python train.py --n_layer=8 --d_model=256 --n_head=3 --n_kv_head=1 --head_dim=64 --d_mlp=704 --vocab_size=2048 --activation="swiglu" --norm="rmsnorm" --norm_place="pre" --norm_eps=1e-05 --positions="learned" --qk_norm=false --attn_scale=0.125 --bias="none" --tie_embeddings=false --parallel_block=false --extras=["some layers without attention", "local attention windows", "shifted keys", "gated attention", "hashed n-gram embeddings", "a smear gate", "capped logits"] --init="orth" --init_std_qkv=0.0208 --init_std_o=0.0208 --init_std_up=0.0208 --init_std_down=0.0 --optimizer="muon" --lr=0.0054 --beta1=0.95 --weight_decay=0.038 --lr_head=0.00606 --grad_clip=1.0 --warmup_steps=200 --schedule="wsd" --decay_fraction=0.727 --decay_shape="pow" --final_lr_fraction=0.0 --batch_tokens=[8192, 16384, 24576] --seq_len=512 --doc_mask=true --train_tokens=183400000 --steps=11340 --dataset="wikipedia_en"
Each number is 128 + 32 x the weight over its row's rms, rounded and kept within 0 to 255. Layers, rows and columns count from 0. Numbers have three digits each. The size before them is the row's rms in percent of the matrix's.

# gate: layer 5 MLP gate, 704x256, rms 0.154, rows 359-425, columns 192-255
# up: layer 5 MLP up, 704x256, rms 0.147, rows 359-425, columns 192-255
# down: layer 5 MLP down (transposed), 704x256, rms 0.0855, rows 359-424, columns 192-255
gate359 098:142132093126185127132127131090147085201094083142101199086119082164105102122165149135129145132109183116109160154129120103130155157098144085118120128149105099154112131154079096136207174079109128
up359 095:127126127143110157161118132100177209121144152182115164155128137101106137091125113081114194116158109156156145138162145135168103024142093105123063134138153123117141107106101120109125130166094182
down359 090:139119085161100110113096105142105153159103119165164154118099130094074101115197131087135142119091107142168143150104128115117128099148216083145087145085135136127190122158100146126169160121101175
gate360 102:072155144155162161153151091088143117143118164130118100103135186090093126143171154136110108087174148111197105068175176138149173167128141148169132137137059099113133076132119121092105107092065195
up360 108:151117113183132136088115202099110112088132095165115106058104109172071116140143119142108104083146142109146126096093140133099109129116157048156120109123143084105137106110088119159127096109161148
down360 106:142151107123151099133122077150108146183079131133167114078120067143093166099136155144152126087104135112064115142118083127160119065059117150156112155127130191109139094198092129123146150123155071
gate361 097:130127106107173117103085125132000081100177161191180101124095127154120117083084142097101113118069150140162090169166068101147104127137058088088154088093160093164118109091106166124085145156114147
up361 102:064130084157154104098051118189114172146134142145125131140129160159169114120128138088118151146130085177215156088127092127171134138127070076098156174144142146139134135123106095114151150138144130
down361 093:156097159108047132126118176072169160145135117076177177147071131136118157156144113096147118112132119120113127114141126108160087163124108144108134118182155151128066129101108122195102128127130153
gate362 105:179128121149145062194131115112144125060105114111171117103124134093078096128150057124161082079148142078061111069151132161102132137108062173163139092097208163118161141136081108137154136164127160
up362 107:116109190144149158114130127127106101089098159137123105160180142079085118181131078080178190098162132117169124068127104163151158056110142073148039141155086099161091137083121107115166135114151121
down362 102:098115118145159163115089146118177100167139124086139110100157199192179070100121147096173170164123112092130123157163077170089146115125076112056150146114113105118096077163096097086131077156095135
gate363 100:115074099127139139123073149155094140086119158146152130125158200084136108153098176171079188125135149148150096131111178087122126116162103190145137091131146164055120138178175149130173161127120182
up363 103:062153130165034093132110112187160096137175101111179132120103103164115120125177137142136144120165178124134153143123119124163199122096087098105151137090129167128135144123104134127125132171101170
down363 096:163175159120176051148123101084138114162130197140081131117112019139129161085115110112117129069153131130111105111144159103096110146122168140129124122151113131176057098167089184123119137155181079
gate364 095:096129152137120144178170072079112105069090162127134130134187188138111128086155136113110113104114088135073171116206121098086139175129121127158113124167167170087098127140086062094065117143093086
up364 096:145114173183103121173130159115153132124129125110112114069115221071113139109116144184158105109100170097107100176182170203166137095084141157233110140125111093127150156116092067130148127157109129
down364 091:130170097186206122088054150165157173089146127129148114147052124145072124144046131119128113129129133170108092130173186141147129140139088097075145082176105098090092111168091153155108157105085087
gate365 082:163131185146099119093134138131102155091110143207141112082096093099116099108143145103146089129126098087078179103129140112127141119133151126163138140153159136117118131137182174133125135134180090
up365 086:079091122092143137156102144166157130142175119073148147122131191200147118158113143171085142098125121121158135112155147131184086142161104132171090083103103095101141154066128063112078139147134122
down365 084:189169094106135148126122119174113155134121149112063120150108137083085188183113144169138085133110105156122113149119157145070115163169068095129115133144118160076065157138138140097143142151086104
gate366 079:101120073229165186131102125104184104144143099203100164155096122150138123116126122200140141073137110116097138160166158122135154140090058126111107112065147112160135158135131173068087138102126073
up366 084:144136111135150175147130100094154145137129141105139161147148143124097171162114123183094138101133123079149166150145160110168148117110145054161079143144109111160200077097095171177136148137106100
down366 079:086158085057167121144110139085179119118089156122159144097080139128134190151108158115130140206109086073155090134104116142178160135129128188110196100099169137130099079118103130116091096130038057
gate367 081:160101169181105141136163160145118201142106091120129129154094061131148085121116147133104111064183087103122138079112162192108103112090149153154131086082167091128132116105116138120168138145134177
up367 089:171089115145171074112157101120099141155149116171131181093119083154114166122126098154118177124135075147112147147123070063085169126153135118134142176107098149081190077119115103158081100083193140
down367 084:084163136130137127112181128128107180115108108131127095084141135078089114165113189125192062098163082121119129118144164150042139124133121166064160134178152121153093150091151143163124170128100097
gate368 095:165158160100125161084119119094082113088148152118138156124144142131085168112056124124129075123117146141097163123171122152147115124095122133083093150100189147116115104159095151161154162095132099
up368 096:183104083088113081169076130123106188146151112079071140103140082197075064126083124110127124124108152083114117071133127194169084103108155168121057108119102117130116067170176101070127096119145140
down368 098:125150105110140071128111139148137069055109129131130148172153105128114118093065087070205088173130145118081144112161158099075095173159094110151155143118159144146142123152186127127132094157128126
gate369 078:145090102143139043130137122102105079091133121119149143110147152116092121156174145195107117154172140200093176151121189102105103117100098098205124126166122127050058141174179109090168097107175095
up369 085:172165124080137100109160081141142182128119098084077148080127131194140048127154114152142110096126146110122131152138082118125145100129124095131134187101158149098143196141099101096076091156093126
down369 080:081158139116168131138101135171125116150115144151142150130079127150162092117143106148166117113151142171109124134177120169148143145107086103088137152168119179085215170090118144142118126164062092
gate370 095:131129136149153064111128120125146170083139110142092131142125090113092158168112133143108099110143094105113103143177060128054105166117134166143098105121171107138074161152101144200129097131146128
up370 100:136189170073140185161150141155163160168125185080145112089168140098189097129185120117141132112120112126073114177114164111221160128127099143143129147153085171109192130064156098112228083105152158
down370 099:108159115161130079082221193092111125111119092098145138154139115114133147128148160171138139179181082092183154104139089122171126116161180143151097171141147177164094127156097112128146136118105124
gate371 095:155151211139177117101168147129126105055104134123171086139119141123113067056106072129161079124176181155083138098125127086096093132127084123153154175079207105140140088113162157142054135077133143
up371 091:162093120156085161176147164097122157163101155142146152178109124073179151117169169136194094071115178108148107105110104136159132146161137140065102116169175166183095149189126119121173108081171154
down371 095:125126130241129167125140182117153113135081125110107182168133155138145136097163147155126115143126087121106121152111108103109179136141054132126137109152141129118124202082132096139185114120167192
gate372 085:090134160082074146170165094083119167147151109135110158125175144170142145083151076131173110115122133159054141086075133146105116114148202178151035094189097131075125132179149140144108160173089090
up372 092:139144115200161144164155107123055144163116101199134142096119115115143164102129133110098069107128109139121149091155134117130192108118076115115107126096127155101166093110081123098142104096081110
down372 090:150112134144143140109136134108136176130111160141165124132150135130116154132191044104083178133135184165139090106111173123080086159102114187136113143202124117097141145153139183106183084122125129
gate373 106:192170170143079141095138072094115157113137178159148109151128143161100160148092164166137126117138173115095144183143174107114161176125160129060101124095081111117161156035110166169111150133138195
up373 092:125099106129190096134064154137131126178114096108069151138168149100151164091137102062119087181133139133087083131140142091151104102106080150092122100172197142083101132169156129165134153134060065
down373 116:102081132120125147093078197168161149161113128130095140140156130175135184097125171139198158135109105141143114115156123130094126123161080142121100130163150128110047117140111159132163122124108143
gate374 093:090207148146185082097086153091118181171134126108097104121123122120140146161179148109091143130179083150145119167136164138177143102147088113115095122140150126135097152091099121151126142134126152
up374 101:159141130115136182086127111109135131124106140150128092194145140063154137106100169141128132156102089150139082112103139148073141152089151113115109050081095155116095116114171151157070154083054151
down374 101:148113109126138204115195132091106072088098128199111096173164126102115070125104165058185109133092051100055120151135067147098135124123140140120134134143123119114101114139136148167114133137139124
gate375 126:142089089105110120119173130139136134119136152132171130131186096124092142157085176113127106182092096047172196105193152132109102163109097189141093087172082144136118122158130166102196127107105153
up375 105:145076180092147080137144130145124132079114129137114110162170160091171145180119145134152137176144076102136143155139102108115112083149103167135019144116105126085142148136101096130153084195107131
down375 113:111146147154116083169062165109176130102142134136101104165114143131079208141100172132158097208116058118105189131188144079096120106115183143128096121143165147210135120204144092144160084170103174
gate376 103:166150177148122206073084131100194117123091097110130118099177106167151129174174129107154115137070154129089140134160125123150108154108120140191074180118143179110160137074118194096145128111114130
up376 098:124173106089147191157156098130102147103109172186151105120119138105118163127148090098154143122176109169105143088078153121200110148143149139163099111093090086137153062073183105117155147146153162
down376 102:105123130095116162172173101102112166168097126160095119152193129055104053091136120078164124148096094150131090130235144079109101205128146123152093157154133156138173092137123138113170146076151177
gate377 097:141129118185118101149128177136087180185135083098113144155129124104117107155178140164103117095079139143116092029134133111135150137138157120143129088105106166091136155110154120185171185110150135
up377 095:092149090136091118077139142115169141095074142053091132108130132120159093132082135115108161113098142104111072071144153148126127132172179139152113072122142148144117128091104069118161131105115123
down377 098:136122114096132108109137135148157110128152181146075105094108132131086117173125166091149078140098161103156179147154109134112126178198088098081185188127118082175115069088139070123202131131139096
gate378 094:103056131149153126143193172138107081127119164152105069186069108154196103096124116129133111166133170122147117168117103146130127121176136112109072126161109123178138084115079129146089106115095131
up378 093:124180145124157170158124107071125132174080131125129191096097151160101130177151203084156139186118177153152067117076151069168191128150171071159142162140080153109115153152126117129186181109195141
down378 093:115162106075115109097158090147152079147124127181186114103127105142116132202105114129150195128106176185118156171146131117113142115120095156114104138104144058134115147130127135145132119155149124
gate379 115:089186130083128096189218121096120105138160148122157095124103093143174162086177154086155117137063147144096128121116097120139123196120128147145119133048101088081116105118145087066147163139115124
up379 119:092087133092092135146048129124178116132145108180121131085153096139151141123156164108103110188087138150081108143087066105117089142142184111141160113185144098073116104091101123160132113177109133
down379 118:160117115091135174141082079175120142123132134101096137094075110112128116122125110171065135156109139061145119095146081164160176096140076108143150136116165174128132146082106169097152094112074098
gate380 093:080126132162116140092150193125109150127193127177186118123113124094172119166118121066117102135146155172129142178123149153103147097097094125104133126135136148150118163102135117130157159083155053
up380 104:141136126168140123114126133185167155150111147095162162139135161057097071105083139163127195141209200110122076072103100126086127151194135154065137062162108152160089109113112115124110080138170172
down380 102:149086111143154148155186085154136155150160126131159153078129156167113140130126121176183158143149099093075099097133108144129114115181128160135150133122150079092150097176107159132109114153139122
gate381 108:090094151169106172140103151139054159154077144195051116120127100125102137146114148121148100147169150103164169112134101148072125106192074069119136179142095108120109121143133179091138177144147139
up381 103:100153167144085132110100092092068206141149124167132141145136160151126154050127132195123073130120172192135142197047111206115074107122188172139073131151125145143168093084141109149099133205106196
down381 103:125118154122109143144179093081133102086161125131184089102121135117095166169094163104053072069162100138113054099124088184083104106148105129187132161154093115156101141146133120129155118135115073
gate382 101:134122178176137101161164112124171150120109149148147140122106095116079131085135135088127103096163131140163092157153134200088126082174122147158219160067151185167083131216106107156169128101133118
up382 097:088071157176142155162072137159145064118128202158150115134096097169144148094112108154174090185173126144152134122153116103109121173127157156140127155162097171136105116093116044076163104117101139
down382 098:152113135106135112142115139130178128122186159183130085083162052155158143091136131126140129091120171170153157160126139182148159151117123119152139128148163101147132121143119111105090154138052170
gate383 077:041114168084125146111079115107137063156128137125142078111132153168130132114126148138101159051200100083112087151152113136189075143166165154081135102163153148102125192171130109115152091149143163
up383 080:043113140094067095116092125132163076122102130147143084128089161178146120113137156130118184054189142107198121151159145140191126149191164117133128112177111122066128125119118105106151155148142087
down383 085:119111092072133183111122066113089120186147158160140072171122106144115126116131153174099171147113133085112120148105064101182096176128124166075113129144116068146136135114140137117124102122087102
gate384 105:099136111083142092111168133136090159083083082152122122124105135151178167097108129135123146076149136143105136152201110111185092176144085148150125090090120083096071150119141132144117103106157195
up384 104:129213126098120193055103139155126101036139122120134105109142173123157093152201132156104201029135139112099102130130170147138091155110122129123189142144143110094145125104175131125171120098124093
down384 103:126139078149198148119147152127146170140151100158137149132101103142136135124174121105046102120093104107137066125156109117141111156118138133132177129099050115155155106151186110126169175135161120
gate385 101:096069109094156123143088161214142092108141165138101128101101108138116139197074149130157119162132100139108123121132103145150155090119142131086125198204061076101112101087083103091078115183144151
up385 106:160104073136108123104176135136101074157164127160189137059142096127130148137063128092122105139127163141124142149105119135161113127064149133090073100123108171121174083072116086128139100163145079
down385 098:169131151129189112125201117111105093126115129101132115079106159136119161113154172171113162132171153136104109127118154151186149084121071179172129129113106168040202128141147119120104175107106108
gate386 105:153114099153139177132146139130121117080162118114089143161135057137154132150104135143098106165116099147071138131185129086073125162118156127113133150107110101062102082130147105187150128140139136
up386 105:162084171115089114154130144130089105147146119158076107174143108116108192079095176123129168109198193211120146111158087144128113120139186106114116124121114157079165131155040151137155101187154173
down386 114:135095103121091117166150155091151099117100151132097163094143116119076143061131178096149123212104171094125084127135091123088141153150182068078139175138132102158192096113131141128087093114152153
gate387 059:139128162147152086106118156135083122028100097100114111150120130131164170140080074083128159101092126148121102118134149138095108156137064079058151148131072136142130051121150141103168164178062141
up387 075:140106144092102111166108134145158080118081107149116172113128114112101109122109089171145113093148132129162163118130127114069194189111156158104135139146145169091133077116175177083074175127166123
down387 076:147116107130079103161188093133068099150082094089113110131127160111123125133118159165173090116095102119153159095110110141064068146076141116164166176174147097099113150071130084142150139162167142
gate388 121:138151099129069051119084085116147120100153137100107149121091123157101091109151158192141092135156071143130116144134133089128118139131067082100084131111111118190168126111121145169087125193172130
up388 115:070154099123132150114120081137095163084117145142094154134170136113141218151124081159134133166179167113144158151125134173173179141153136172102162146123150158160160134121149087181149074127142157
down388 107:167135164124126118134164162101141184164140105096102153151073145091115131130142092084070106120097116125145101122149128123105100080117119130166141131157177163131077140129164132090121079090136099
gate389 102:067171136137148177208127163131111125140099087210097182162112100125159114084092148119141157060125132091177089086084132094143156084145131132122094098179127104125145061184122073151137110146116125
up389 101:128132151099179089074088181101095155141109149113219135147120095132089155153075128102164145112127126095090138122102186082105154106039165143146121118139104102110152143133103188159114185102138056
down389 103:188065149157135131153165158086094102113195126082168040174068093181111132095200116143149108169139119075078159155165100091101158141166115115172117126039143127143116140140119151182144131126067106
gate390 100:086172149135184117175092140112151140085148203129152081148092132088158107145160125118149065172111151183141087117135129121103047112170123105172138128134091110096139138131147081148152106123144156
up390 105:143087124142134102086132061147204142128063126117148106105164129142095153149155113087135137178088106109156134152084111109125090153118101152133156079140105100148096111141150138152109171130159154
down390 103:152111102152139098170151139102047223174133089128101129143111126149116119116150151180041133140132075141111115153117129130139148172161135122084105132174170124094112110158153176168101102118103094
gate391 102:173132180158147084122103136090141129107165076088129096123133092081154137153125178116146132104140115146150180151161137205142071129120129104080125093108129137116152103150099119163102148139139150
up391 103:173130133112150141093160180137086060096180176160127148099141182110125111149102140162104117125129101094168114131164130129136074088185170110064159120132076136128100194120140123136086153125130183
down391 104:174161071128129149103167185120182179133081135116156156117209126076164143099136166093121164163144153127184135076145096165139150130151156089179119166114158133082161183154183070163132107119082110
gate392 100:078095152089124105135101134133135106082097083127074143142114116157138100147118145121130132125086081114125128135078133172128078140184119142081121147090172075172182109097117103128091175169093081
up392 099:166107190078143143163098134095117191183074137099172144144137135150105163136074138114174117140109132107096138141131149123111149094066131135123111158172141153105113156126095107123110148166099147
down392 104:215124116113075098141137108161137136133136121149094087141172176168099117101059121164088139133133101101097103129190121149111143152132137120154122148141084115146037087180128118121093125151183140
gate393 093:148101129101117232073140082113134135090161120113138098105132146175077103129118069159062130086111096143131055108155198120125148121103130174102125070104117099203146142178177140164104200079159092
up393 095:144141155167157111105123146137084110159111104125131169093073108167139119067141094118114121170185119127129139162076125110149070113107136059144092157133132170141141117119082124069122080135145128
down393 093:157075147154134128155145165159129162187082147095093080126144085066153107149161208143157183088095146129128071113132149114155093127064195117145143201161125207100140137154102161075183140100148139
gate394 098:161151145146131090146162170101039113083133100149093134133175162166062127049124142118124119105060146085112186153179099101130202170107143053125146162126150173145118142170135146103165147107115128
up394 098:113160184058101192187149086110103120152136182111107090153108158120157103116115158143141100103140123089084111165123144090115116101080140127082109118131148126131136076167086112162121127139154090
down394 101:100162116147123132139176133154168133138186149148057083150085079132087071143117109131067106178117149182118141165176105074135117151127119164153127073111159105136140111107177141116175185095114089
gate395 097:148117099112207144156125151090180191165140066061075103155136114169162077116122096210146128097168105159113106145117071146139110163091116148128119209147069130152117104169154140144149145063132138
up395 098:096099144135105121137132122145092139155148121063062155166146158107103117152132195148154145150099149113151166180142146135169204146102126116137104126116174153135156143082067119155130109127089108
down395 096:082093149066179133168117136072163094176143128134033084127076129114123090145155082200074159094125129123090130073106120146111155148103091200121033165046107120137080133123124152097137077162099108
gate396 098:122133143156115193068136142148128128159083110179137195183093045115102140117160074166110084094100101083111152099148172108075143165143120119116152139114099111119123193101154159168138108143089171
up396 097:105128134181127124157134141110111128129123131134095136121078116130127185103136085128102163163087116124097085081139135107120161128136149100143091152131117069136098154074149119155136081168132114
down396 098:109119143121117116096168141133166138162166131098111117150078086122086122140103121137133125158078110166166143112109119099094118204197127101089120139155124108121119129112144134104134083208124118
gate397 106:091102122135119114085112146110108134164122145162113147114161120111128144099105091110146112077128125113072120119132133129121125095102084147184118111120143095141083117068142116124109174184191139
up397 100:139107102151112114108120125119122124079100155138138133105140150114140095141154124148114176113135132161058182156167136128124143120196126141137101190186146144168035091145133192129124143135145092
down397 102:168105154130135194104102146109147123168149187161134074106168119064119193174130097142108103154119122137126106150140154120138113082140144111157102151182186139182124125132099140105128124129123177
gate398 092:130138129088174098103088085150113144136146151184075144137115164162113057132133118142133091141137123096121146154155165140116088115132125086149070109108095084131132187143148115163108084094090133
up398 093:170106112124135174101073121165072151159129179182134148141109158132142104100072105097111081173136097090137158199120171157149136155093169168174184063151107117096137147114142139120077072125103090
down398 091:133127101133096161132096117066145134099080121102115132154142137113091195134113160107076163111166148171118112154118169108168127201141174120097137128181149111127141077096160108141131167150163152
gate399 102:120078175117167151151149175158134138108156148138152101148215134105170128153118082135136145140148078162068193163154168113113136195140128114125079160120094116161088142124159129163120185103094147
up399 099:189117129121114148131138147134117125140074172188139151161178121147124127096130135134159085094106174153122175152127139096201109165093158100105080130128152142143092138143142037127136155106105161
down399 101:185142153136161127073099154135184170123114150075122146126141118141162152129089103132134102141194148102141104110137161140149140136139141114144151185156100102138148045155123113081122162132097201
gate400 119:162091125147150169133151150128101142077124189163141217135073181149189144145080070130181137117144082166123101139172116120186117132136122138123150122196126139137184178068120128154114108133118080
up400 124:108153144138139145122123141131111148149134110123087196139101167148147087120146081117136160151099096165144080199175108120133123165159092150100140094166118150124160137090094114091095093095131101
down400 094:159138123131127068121118150126195143145144176150171145128092143147085101125120121155132097138156158102128100136144092126116088147160113172146138124121154103094091149174107095082130083132123135
gate401 105:134134093154139077146153184134148099142087166145186155117177144140106169075097060138153120137107116088101081137147093190094148090164136162134083112156127185150106090172120087099136139164113096
up401 101:110098131170114164126175160161125108132122172167139140126102091107117084091121107090125145153163085104138138112107181160215164129109132188133131170099160087120180132150051112095087108153102086
down401 093:125173096115121111113106063137167115115109140097179101175109153136134107102110114174161215105121085143174104109121149132171088139090160133139177107122117085110132125135132149082081164169104169
gate402 091:124147153165133136069164187116189185135163144142115117114108140147125154109161101132131146084133140123153092137161188129062120094136145108150118156155118091117124121135125138190140146139113111
up402 088:158196125142106158156165134102164140156149127054099160117111095116127149131149104111142119131101173141142091146162133151122142114168123133161104145095131126096151140122130070104119096113094113
down402 087:097141130081158131083179119133073096153074156080199144122161158083090163080072165118170126144146111130169199128121144143131159141092081108112073115130144138154131116123073117098180127125169144
gate403 092:147171155150132073089135139120132079105181086188133146176143140170107115128146134075138120114175092114151178141135119080092130141118136147177172140108075137137123165114157145130173154130111156
up403 093:152116078130149140149131150145155108149178098077139161072131176111091058118144131075124103145132189162196117126151204149106089143090111119140089137110089111103145081126120135102148096108175173
down403 096:155149111137092176114113121109161121102146129091076083170153125165101080179130118126149118117182121185148203166163169129133149130115117161204109181103157144118130121165151130177117168156082107
gate404 097:162158125151192189186093131106115128085101179110078139125140090145094094068113148122115144140147151222142105138072135164151110068106159146095153148131125103121176088098154125092170047043145159
up404 098:090078091123146120133160169099141111114092117076124130064068146109187125170128104135126198159098115174097143189113099181153126111112086095121164168131154173151083137149135129125097134126160141
down404 101:196121133154089127128189161119108128192119082128144098181148108146083129082118106179102146149116091113119154127151110107122123142131116157115090105119108145183104149081103163175103136164114153
gate405 088:164139190121080166176150149131105140128132102149067142133127117116128113114136166147130092098132141059091210101073123122178134122082187149114119146092095130089145145113184143105084131120129104
up405 087:106112070118102163129083154173087111167124131107095168073197137144153093138093084173111059140120110092102175115193140128116172100184068117126119150130100097164149121147093119185134174129106145
down405 091:151135182114164137152173165179093108165135121128094094103153102156142109127126139150152053097113154141095215099146134114179077113070168153096133191153119143115179226160173081100177141118131157
gate406 100:119141044171185163192161130168136146163118123141106070112096018061151173129115153146102110176136106129159106112071148114158142184122135080158091177153156137203073145152132123095120104145179124
up406 100:138125029068112102095105094122204141125149149114134146169150137116110100157130127102135114108090142156166119113145116143139109137108084108180200098183152079073137136103154108140092146186063110
down406 097:089096135178073128117118117116121115150110139126126155154150096141063163094094100161120157111107109113129163122124162151160119057057134100091079100147131105116140147136193092097127126090128119
gate407 104:152117095153122135144178150133129107129097101108174107102110111103151146045138154149145183147161144167150098165144150120188139109112072097143107143162111090116190092134109129218031146105125139
up407 106:129151161111163170111152121062190123127172135138144151117132160074153134079142145088179156158100135117145143116115094119182150125123093086136173147170152090054152112149115179108080119134136163
down407 108:117116143120106118097111110147158139070150048087161126087103163135176120106150135134117133160145082126109133155120173128158140127097133139117138170128150032054137100158116116114112129145129135
gate408 099:175165160185087171069136131121152105068112081109118116101109142094131167128136167175135107082163113090164132093159132090100096086114145140147105114129138112096160099154143131150128169131093096
up408 101:176152181140097128103142148210138149124138164126091143111157091118145141122086166146174082159156137115111143106130075118158117088077134129132117162128105126132163113116085146143148133118107141
down408 102:151127142145173183180152167131112105168111090102150084135144084133113118108115103142075140110128167116141159132092137170161131146097146125149136140081146108125109077157131121090140038165120109
gate409 105:126082141156127136166173098135124072113151131179134139107116155188168125073105098135113190193108183089143185144158128149080117143145135158128081175123119195160123110171052161126123069138130056
up409 103:134141163104155161158129103120151096103066143133156145163125152058140152105113060150117102107210161103140100083126160131156189112160156154090130128106123116059112183136142091154139144230156144
down409 094:078155110106148142181218111059132076111125157148158134083155100118139123107161072145134103080102172131177122232178133129118096121137094096131120140120082173148136118128108125066190097149069076
gate410 103:129143159188130147124152078103166115147114140102121142117105173165183083153181181131102120100107153107128085142147134137116150166147143090109116125102185125161148167164136104110130175115124147
up410 088:141102195129150117167112069167093131159142130153178167098150093112150203121139098125167126107110132123097117168100122126207121150155160125105150146163106126117147220140096117093098116127131144
down410 101:101165122134099101186185105122107098072154115126160130126183130097120167138152153126125097140144128146155150121114115106149133120133094168139173145137102158103105192046143102068121097121183121
gate411 090:162079124140143128159131130075146168151153083104077129105121105113163158141135092130121099178094145098083146180105155097087163124158065080135038131153150101093072152141145171066131144184127121
up411 095:109116146126120115152068078121109181130116165126187127080090162175108131121129111106105121180118130100112114128127063079125167155141153131139113095098142158141140090064118147106132151140099102
down411 096:157143111170127100227129093123152178123126081171070130120088195172027092186106112092117138174101108091130154132124059113199139149094088191118123165167176101137124130094150102145097144143045133
gate412 088:102117144127119105183098129170180125108095083140131124157135152115126150122197122091182049172128151138097062101149140165095101152127123132104106135173098106136122218099164176186130068127089074
up412 095:045141114159097124127185129113089131115149140121148152148136206129184051126163106062146097138114139117133088151146081119098088070111151180152131148141126140141099137105119114120162077164119074
down412 094:139155166125139098121084139172069110142133116168147127099146057167084119142091153149148131083092165144112121079140101112132207102112092124144133085172168160170137081103135109162082162051119189
gate413 104:182102141100116160104082074140078135094127114137171159202154118122164091110142134115184135091139107133152147132171129106131171155140126152165115106151162175107161168143133089122068096146124171
up413 105:147208140104161129107149130153140123104116142111136068177214158126158187065068139149168134114095104156131095150123122095089072113080168104057144071134168097131123146103141103134129080116141146
down413 098:112173191130152140115098115117186089105147083087102089218120125170071134134171130118075110081114092098087107192122122106080133109139132166141090073107127159183113086116152146112127102139078129
gate414 111:105164095139098134145119149075171022135198142155149096100160116108145120139107084131092124079127127168146148212092155099118097117121118135086153160119132086075124109107121137107071210095110134
up414 113:168072095104074111155065137129137158156076127129084097159174095183142155136139095110173165168153126165157099076133105090124105127199090080121156143141115112154127105125150130114116125115162169
down414 101:059108151169135128089244164160115162128140156152126090152126164147153131134182103155125076151082103156129127140112137141162096119132143114129100214095165141189116113114156092116172083061140142
gate415 104:145125104118175178120151125098130151126109157115052122120057127111116085122125130105120126097134111167120195163154118122088145039128112193115105137100070131105108157117105101200142138074101160
up415 099:102142160090123087108084126106076101110118115052091079109129144151071102099117109172154117051114117127167144146158127136097143137142141149125099079163114160111135125102132069151165119146091058
down415 107:151128124096090139097128139091143101095118131037178078086172095154140140131153109142183075120144116106110119164148127186127150174189107146121173096153163124126098159175139099117142113095129168
gate416 079:162106132162169084158137163161174093113102114159142163147159158084105198067149120113086183150100113129116138119167106154090141246172150156081109173108202092090179071161166138119076192123101099
up416 082:114185139108150180086166045142122110125159115078071109124110109159135108126130155130125184135154083168108110118093158107131131104154099116183087064125090122083098171141098199129214114144054103
down416 082:139163108085153175153112134071127139150071132129070105155119145139117108125130139139183113136122112091106123130109171175114153127098108211148076119112098102129073185110139149075144143160155140
gate417 089:150054096152192118110196104143138158100142122113111125162142069102073157110069099182160117141160191108102182059155148143103114099144134065097185164072113167124106129106114135111113171106084097
up417 092:133133123165175171143136147154160120078154138115153126081134102115152114168113105138100161210130121154122130087127108055098169129106134155115106112134120144092174132119115163105146130099083059
down417 098:167102125139114117136116177115136109169116088091121146134152120088155165255177078101133135143161167191137129090104198108112200129103098157088158094147094114090148115143125120118097195103116087
gate418 101:109185132132114115139183154162129109163092042180086147128148093098199132147178161068153152096050100149153091115115081101126124119110129083146085121115130092177174103135078143115151216167064180
up418 094:098127123090144132145106127152080156145123152124161112149079122173187116126079163173133189141192151123092092118104105096160075106123197138129165080089097140096114160158213102119131117072138130
down418 101:193122157134106150120172153101081147097168131135133159145097112110139152105154161183102091079079175130104143147128137146101117127137151110133145047107159112061101150134147141122137154152153096
gate419 089:141084127146141116152115117117150112092125147153053104102143152147092198096095106075089120128117171128117145152098122161144101106097082180138061078102141076154160136140082117094133104130120128
up419 096:142093162159120130123185100104152122132092103067139141149167131126061112113182074140160125149140103112179143161131110115133135097134148074115163167121147109124106130154183148177165065179141178
down419 101:175142098084094150160130141112099153162110056113129144123115139103114132147153052131193150182105099179136134133140109171092137117183220108129115124137150109133119121161146156084189050128114133
gate420 097:116126148079081138161142158172062111123119138102168139140120169129112167097152195103093133139129105165092133168181076113104135139138189105167104069115123157093077124182136129119146141159125162
up420 097:164174120141131117096118159164157120152100082091158136212123126137125136153126089127161117130148107131107165168186110097119166108077110140102169123091169175104177105090124184126140105138060159
down420 095:100090149129122106147125133145091150168152154142136177116166183101159124123197124170180099150107178108136132150157117140132094163137154070153115107123085089156155133086151130148130041120152121
gate421 123:151133143111162154119075122157148129156139158138152093123150085126119065108099131119144132078156141145118115145177102082126146115098137174097102153201120119136132070154095052103165101092181098
up421 119:146109158106125205142156133069132102099097101105104124139126093107088170108057138104143150161153173143136073109097167149138085132092117135191160178116082114153096100162144129151115115146105094
down421 116:120129144200133130166125135163129090146083119113152129088124085153097080117093207091093055163116067149127107103112161090136100078158183133125177151081173158080130153123105111095143173202093136
gate422 084:105059180081114127158147144146132122128149113136104178108162181123117152145113099177138123128141100171153100102097101180092100188137130165142135147125164135155086065194176135154103139147102114
up422 086:082083099089156133151120138142169154087175162115135147126098189099149136146155098093163113196150185134057104113119105104069136134146121143163171120155097114064174121085155152163098109118108158
down422 085:197121115125222133144124159077134098117111097153119170120106121125104140174093151049138134092116150123128089147127109176123123162114150197127131106126111129129149124094129144092131115137099061
gate423 096:101119138152148172138110050149132115118105144130142110072133156145097132092161154123092166141090180148158125125167149166112125145131115188119173129154114089120137141099147182160118224091117088
up423 095:125119112141125169128113118065135125118048146147126130151126131180129101114128128165078117158108135137102072157182086146168128112149180135157098158152143157136120116104113111131155200187145112
down423 097:142082112122107099159113121138115141158158166229107160111118130140143118114084122053162108119167097114125157167094111167110160133172080114108141089177118198134169209109119157118160161077139147
gate424 103:179190162120125079149118163133152133110122152086109090155158150106125117126133122087139143105132091106166137147126155169142091156122149147092145083077119146138154118130093086129121099134117184
up424 099:183128103116120108146111170102163122124107138096136081198115106129105104141151105128111144111154086135109216160130155117119109150073148172099059112096159092204126121125139075151178103152166173
down424 106:194136125116093107176100131159104149101151190117119121119162149186137115087126126183119176124133116116145161150103173173086118132162148163085100143077095170081144095106066105132156081119096120
gate425 125:118136194196188119108097128141107134102133150120186098075110145126114110115197079150157112121095116109120113136164122112103120137123147076150109176163148150172114057091126088104174079123126104
up425 118:117145105177126123133149158097200133142164174150108144153122152101133133126123160077149082155183101073123174079134136142172145084098118092154038114203112090107152131173139169069149127127171145